Weights of a small GPT-style language model, trained from scratch on English Wikipedia: a variant of SOAP for these matrices.
Each number is 128 + 24 x the weight over its row's rms, rounded and kept within 0 to 255. Layers, rows and columns count from 0. Numbers have three digits each. The size before them is the row's rms in percent of the matrix's.

# up: layer 2 MLP up, 1792x448, rms 0.0784, rows 792-819, columns 112-223
# down: layer 2 MLP down (transposed), 1792x448, rms 0.0724, rows 792-819, columns 112-223
up792 090:120122167109163118123125122158140147127174133120167148148089137158128097141167088121120141130124136140180125100103128128090138116134134114126094160136137138125123092105133085123111129086174101118175106132128120129138117114120141140155139094127094131135152181158116126147125132144173150142139172108143135159126146122129130108114148147136
down792 102:152138139146097094145154109076123131114183137155163115142105162145138135103155082111117138096163119161153129108158117108105113156138151155098172105152037161129204154156130115095117140122120134100152119093113106143135072137108143120132140103186114140059133128125143123124096089103118111143121121136166091145104128139130137128107152117124
up793 105:114174121119113137148139147117125147132156137129131116136139112127122126108131102113154131126120134065134145110134089130110108094168129082140117134085115133118137099139090112149109122156089102123120126087143092048130163116152108112136078161152088144122145105118121119106116116183150094153150150098128147142140133120139105159068158193152
down793 095:127104128104106149117150091114152115165132158128125111146159125103130132122115081116115096101126099106123180145124127130161119128156100160127129122152120098108113164103107111094130156116107164195099159130120097073121102130145136116102142130129140137135160172200128109129163120125147131146132107129121071109119095137109129138185136070148
up794 107:141101168101115150109139170159097122162125083156118103142166127120090170080160150127095112110113133109181150096136146132162141132089135152113098132137154117091107118137095105116120138180084145098134089134111140124157088147142085147090115100138138057164160146116154138112115155132115146115086111118122127143127100103105145129133134123111
down794 109:109141149147135152136116134077140148146105141130105141126171156174119082163118103165134152124095097114090134129177118135138096129163156114128126143133138119100130102098123132143153120103135103147127141107111090148088132117144087122128132165126135128134121131153119134102139098146113162120134106111154148129122100148122144149146142108113
up795 094:113129172172120152095122122127098127146120115119107153105134126124128097139145153097078159123129108098123183108178111135112093108142153085098134157174112136155127148147149165086100127130126128125199124104106128120097157121119157101087154116157149153125110119094129144139137129113138133098129131079099116158112153116155126151117165085159
down795 100:156124064111154143172144152064125143139157142136155105124134140122133099138077093146085142099104132173110147181123105152133151153137183116117105151152146112129158130117081119144142162104109126098129087121154140124101131156132106102101142111166091143118126139157152107104136135156085111134108114090172139124131120140123115132152153178128
up796 088:162151139141112162149129132159121162099141150148132133136124134117142102147156121116145198122090140144148098119105087113156141113126122099098100178135096102153182093131106108111123132111091143169118144139125132136114154150165145115115125121145099089150141162108129127099086107143129144168092107172119160140106142118141147193118131171139
down796 104:124109149118144120136138055128083089148113137105116141171131137112123090129154094088145088143101103107157119127138131102111127141133121096117114122135131148163131070116110060125123097120162123130174110111116151126107109127096149140118118112100131146141133127099138115125154114178087141116138114117080122088128143142144128081100134136109
up797 106:109163107108110175123125172127133119144188142119149109118142139116137153106155149077141144137128147099153119114169090099134137104176126130167106114134121135095128131111098115137114135116133153178129135115166094150157120133125135144097138132131124119169146104117115087131132109139092139108122131146154130132128110130096096129134094087110
down797 104:103136115094142130122099148142134142155062128149130113106129123100094119072119149106146149121139150165147161162144136113118127122111156115121144148105141127136140109164170150122111071162153126146080099179102114163126085160105146120139143115126116109147133126086114142139135126135104107096129099158133146126154109159129100162156080151080
up798 103:150134085099115158068148111112092092151175177114102111120135164134103140124120173173157143153164133136132114104132095145162121120072125165094150132166123102121147127149162128159107125131157160113144139107123113117145149123140155110100117146087120080106117092141109169132139101158145133102121155115168159124147133147131121115146136134115
down798 102:145144146192162147096148116131128136142137088132122120135190120103125177141133144144122154135162130166130152091076081165090131137147120133126116112114149146147134099160147084117104073160162114085089125133100121092131137128145115127157144160123187102083143151168165149118125170136105095122081147119125122147127109077147138144100108128116
up799 096:143153161127094114137125122141114075121102084136149126108145139111117134102099139133177117094115075131118095151165124136133112112135139128118099184128133138167116145113066144114128111135186128130134171139145101133139114141163134082130172124121128131130152125144116196134165101137128118190153157101115128129120091127184125149120150102117
down799 099:183091125096124143104141139116123121124087161166125108154155117086121167127113149114124098073127084126093163119119130108073126109114111141124160098140079113119147172131147135121115148184155105086156117135111144156132102108093056140150086106130158126115128110153121114129096147129135152137175122145086116125104076097109124131142077141119
up800 098:154109114118127154111162107160092121105122128117172133100147103143106135123126104113107092114127174112134113115106122142112150072076159170143086115102126150139153156154155137100125129155107105141140121130116133110139094111172117104159121148110115136126138102111118146144154145100135163063107128113131127138084141175114129117141120109186
down800 097:120112172095122126173151140194126099147151097081116148135130184135133070144109170159089159110112140126122153077128136125124104091133129140153096114123081141133135129108144104140135103129119143139098163138083128123144131081153131094121144119097115145102109119120146157162115172136112146109118136128113145124157165114167137132148128142126
up801 097:140131118101118128143163110129081089134104132091106134142128139157154133135173075134160103086095110181141153148137152125118156113133121152132170109112117123179154088169146094130131144129172167093159149148086122110150122139136069153135129115104110100127168118154135118116129137099123111140105123165143127089128131105122117123136131112114
down801 100:130123168146115122153144136134117099138114087153097172116174114129136159127125127090082130124151149115102111132117120104103093106113117110143103102122123112105089156124092150133161091148176116091117123144121161121140124137164117119086109110104160090105134057108139145183125124137149132123120144133111197137142168119149140114116122160137
up802 123:074174157103149131095111131121118178130144117149155097089084113157177145145115148111133066150117152136131089154142151158102115185139103162134116139149152112139098093113150127105142149122116125149164168140151127126136128173128155112127153088118127115146130113133115120115114101142119116201186087095154142140151141125109148128118126119124
down802 089:156159160150137128125144134143146100096144109136122113122092106117105157133179152113142133141134126148183128157146174118174097105164134118137154124137113084135142140141156122122132101096146168121117128174102136135164134125090111146164100130162152071144075132132163104122099168138145129083068151125114112121111136109136153134152120136120
up803 109:126163130113155106175117114127180082123166074129138085132157133125132139119105132139133155110128108098145094093130115125108116162123155182147122145166134135138104095138135082153146111126112113100133087114118104147164121098106157092085142096105150126123169089167105110123144126122117129125164155117114131157181165128082189135153171149139
down803 105:116111091114118126135155127093129116093113100147118156076123127080134152127115165127127102119133099154121130110148114095113145124088119150144111111128104129090129152158100111159142159149141138129098140153142139100128118164107168132116118092130131155081106115175149152105119124164155140117156104140137161132151138116151160121119091104179
up804 102:139143153122130144156106166172113098135127143134207121105115139120149092126134142157173112079090120096116123137152122105092089089148146126122155067085216149111148111126111095136092132110160132144135157111106125130105118140136125157167074172145139175140161116138104067118099149100150139150174140093137142156114160117153105145138135110110
down804 104:130170155096171115125101131150153176115115126153114124104168178107157068079118149129155140125100144106180089109146133090128112126115156116135163151128126154093145146143080121127120140146138142135078087155116106114129147126162148117083167152141137089129136174145165172109128109105128177085163076149120104105139112104129113120140130112128
up805 105:136081091111100156118112129137103124124110106115109134098126159114162100168153102166169114129145137173151127126120110134111150137142181107169118124132146106090137151118143153137157117142109135108134135101102126108134147167101132124085132072169134172132105106143114127160149121080121130100129122099143103152171188142127184148125148121153
down805 106:114137164161120127113136094113158111098107125132131118118127134136125140076092156097098133121105103116099139146121096110103091081117113074132126169139146126142081092131101183113102149101140126139162137098135120126145180085067105113056095146118130130094112119119148137101108136168161088120144126122126108142109179107154159078121163113126
up806 095:153138116101117144092098119151089153103090119143178125144149150138121122113128096149147141078059173122098175131172171137150134172124119151097124119127106112163111140070154145104141164101114140107134090166132159116157144184128146096112125156139105126151164143104154111174120131130120144114063086119170141155106136154113111167173156112124
down806 100:111144106161071092118117159110118166075176088154179091090110147114089102107126118146109141163149134128131132099155140123103136142152112159100101123131081112140131137118145110152138110133111108158162131106141149139152160170145124132136139127137126126114114166104132120115134122081151156089112130137175125130135135110154107143164118138101
up807 093:109130150106156129151158133125116127110115126151151096138147080169152110116153123159116144129143131123131150160142152103147090137138112156095133129163155186116122113161139156143122088130089127142184157103122105076131146073119115163126125111076157122122131147172115095130134152158150127114108124077091166148122095137151129129079093139147
down807 099:150135132119111172137125103135135114182146118117174104133144123118162148087102143149098141102114105139155070101148149135171087135143173129105183131108113109134106151116138120111139135109104126118158136129151209120116114145107128110125153114120144144151140127148144108121155160150147118089131112135123134104165148161137105108100110098096
up808 103:136124118100158126134093109157107129151121158108107096092126147142159100171119126119145168144123115163127138091152123131136128136147116195104127131129139118089125120137179095108124126155178167139142111133128134128092169122140149131087091120148154165125161161126149125171112108169117121182158164124158147132123076137122157137123104113135
down808 099:139134131128153164133101121151141130135089123183164134121146104133141173143135118189116107103096107120108130098126134136141119119145103130084102130102152134145135157157123140122107101114170092154152136156115104095098139132118126120165147157143119161121124126087139121129159134100135109107146147109132123079107111066091097141133175111125
up809 096:149081132157133132167135185160124101121160126121142085145078128140086103105181165159113139118067107121137164134109124135093144156098099105118140130113137136123136105140141132145121159175128115146123111079130092125155147089136099146120124128133150143098148110106119136130116115148139145084127093123158136162108137088118118170129143090103
down809 097:116133160145097142145150127122095111099109126132131159137128102109123140121157131116077089132148094160096125133141172133165128151149134139180173155131136130119136124131123149135103127147072141141143120147124110148118099114131097144102122138154145127106152140180162108161158103082139112122110141131119131131109144154100099149121176164147
up810 098:118116156100091140117128132092090166140145177124168138091093090100127096140164114145156110176108123127100141136098140095194108134159135126086138120141134156151085077122132170135108126124105131162111126124110109121167156138145127128087099121069094123156157145107076095127125128113130159131171146103121136155159132119100112141125138141120
down810 100:155127126115111144138123117126167110131128139149136169102099113108133154150146130122120110086148102093187148136093100127120118135116153157122112133118145117126170120121135166161136126067157129105101166089079106129142131095133159125151134174125142142102121151108131149146148101126122158118152124153107124124125122095125104128150132116166
up811 125:098121157156126129162107156141130173186098135126092083151089127133178112165154114102146151096136139124149121108178113126154148131137130126125125136129107103117099117118110103095107147127146147150121127129149132083098125112079136127112131156118155113154114147131096113134105138167141152097118130149097145128113145143150126110195147088149
down811 098:147157119107108140113139075166116136132117139092137124141104163169165110123093132090148142140128112172154144113123159072138129144119131156127055133129131131100094161171103138133164120136117188104141120101139149099108113139116104138127114144160138140158112092195169085156115156153122124142096137107159179131124159137147103108148105118157
up812 094:102101125117145143147092141146128124167094147117099099088135114134140110118121111134136148134168140104107134102165155128131141165154094095109119119122145126130131145177176135138175136087155092145139103112146126161128146096140142148114148100130119082132132126120126130119145115156160152115134093098146140109178106138119097141133090128123
down812 096:093122108112142149147155148105130142191095100139109124087138104095118067118122154125160153145097133106148145164189113187109138183122103164106112147128140123098107152132123111161124075105145092138094112140104146138139128146120140150094122120142162152118110155133116126169143133169140154134101113129124141138139075125153118113076131169151
up813 109:121144135090121098132117159135137143089122115156115168097132124138101127162123119138111126123109144117120170157136138128136088149162124094148156132161135143092146155129129106090146115140092091109151132136097088104151131112116057118140086146115075106140127123147142133124126135110104153197128119138077083151162132160089190140118097123154
down813 098:134124162117126198130126152141075144125122103135101124133121075150152105129161130081146107142148128122143152123107135122109139092134123118125145121125112086132115156128131123171119086130098087141108135111108140070106114122101105153109137164151133113080120112175091138145110116102152140113113128171134096104132094101098092114121096120146
up814 101:119122143147162112133130116121103117096163101114145096135082129085148135110142133055132157145148154094129135142125128189124074118144108116120137105198151111148074094153163110113148096119138098125139118110113160124095142135137105135103140128093164110133165112099109117141139133116139143129118139122108144110160121154096082171103138130132
down814 095:133135130111088169123136114105166137143154118147144107102125121152165137133149137141101124116095113146109146098137102105077161098122153144108129124095147150115138095145169182159101105083113186133144132130110125148117128122121102097150144135154130120095133072086126116123104108138144149100140116141133147120101169107111124083136112105084
up815 094:137137172126086143153150119143108131146118122147103135118126176111086176125103148112128151154097109153106142091124129120127130160153112153112101140180095092109126149143133094185131102100063128148179126145123119143096124099126131139171168110120120095110137171152115104140140144132176138155109103117137073181113105134125151158090115113138
down815 103:095152150117105101143105144102161134176057134126109090133128076140124108121118144138090112098099112114128149122113120126131181104108124142095145131151106125139082159163147142140098130105127136142150097135102084099137116135119110130090102069164126111143108139120109150170145145123132088139153121168126084139131113131141124100122132083145
up816 108:131142156123144095156144164119104145087150134139124150136112118157154106111128117137149108124136167108140128162129130107157115131099141148150121204104133128136070122134147072153116155149120135146109134111145150139110134119136104103098116096147128153156149122102135144142060115151122124089098086113150136159115075162081140127103100097098
down816 107:146141122143147127130161124118104121143133133146138120116119155139141131106099142076106116112107140084131135178082124143084100111184115135134140134113115175155128120145103157150147142110161150107145097110119202091110166122128176121128164120086137100115130111145119156138167119144132114099143175132152112159128105159121113130094129155123
up817 102:149168152101156070072094164124115123145127111098088128170131125099117151143154110151135124153124131136146100149152125107131168160126146182110141107123110134094137139141122133136114161096114106107092149133124151086137133068128107082138113113180116134099119096111144095122097107172137090142137155122166112116137105151152156145154111142075
down817 100:132144146098110156108114104130145119112102163134140100148162105108111141144132152134157160047139096133105117148109136136135134164166153113144097141100112155171133095119101122155151165133169099107124091126125127119129104157135169131103167124167121144070175085121109099129075160165122132108136136143128134109115157120076127100092068125113
up818 103:124136114122131148182108085147120113174126150108108142124088137112152119110143093145128087090091076105131157120126135109143100127113118122147145128122133092116161136098146134106169142180160152089106156150151119130116154126122121115102162140126127091145141118105139138103177126103155152155121170154143116136169134130106149099152136145134
down818 098:133155126098176141115135157136165065108106141108144130130109128164120137126139126122159164106125140100183115183126103133149140111083141083135136137143095146134086135110089157116130164177109152143088118104134137125126138140136102196119112139112142134095126144156137149137116160147138122148107138148131123110132072102121141140127099095098
up819 090:113123132151108105113121095119112161159127115102161130104130084147097126125098112099144110117134143198144151115162110132150171145138132181132141135112146164150091146110119105123117111144126106084130085162133114155115127120144169142089119100143073121075147091099151101128119112109083092131156119116086127113132106094129136104119120088150
down819 098:126125098111156158046110083100125105134118119165158118112117136143085134110120125124110091098114129158139116132074103125121132115160096156091137136151145162107127117084153130077115109119141108150129105139136163107138129104139091138159117139161190132143142105118146150109121130138141130149152122144139134099128170115127116148100165107105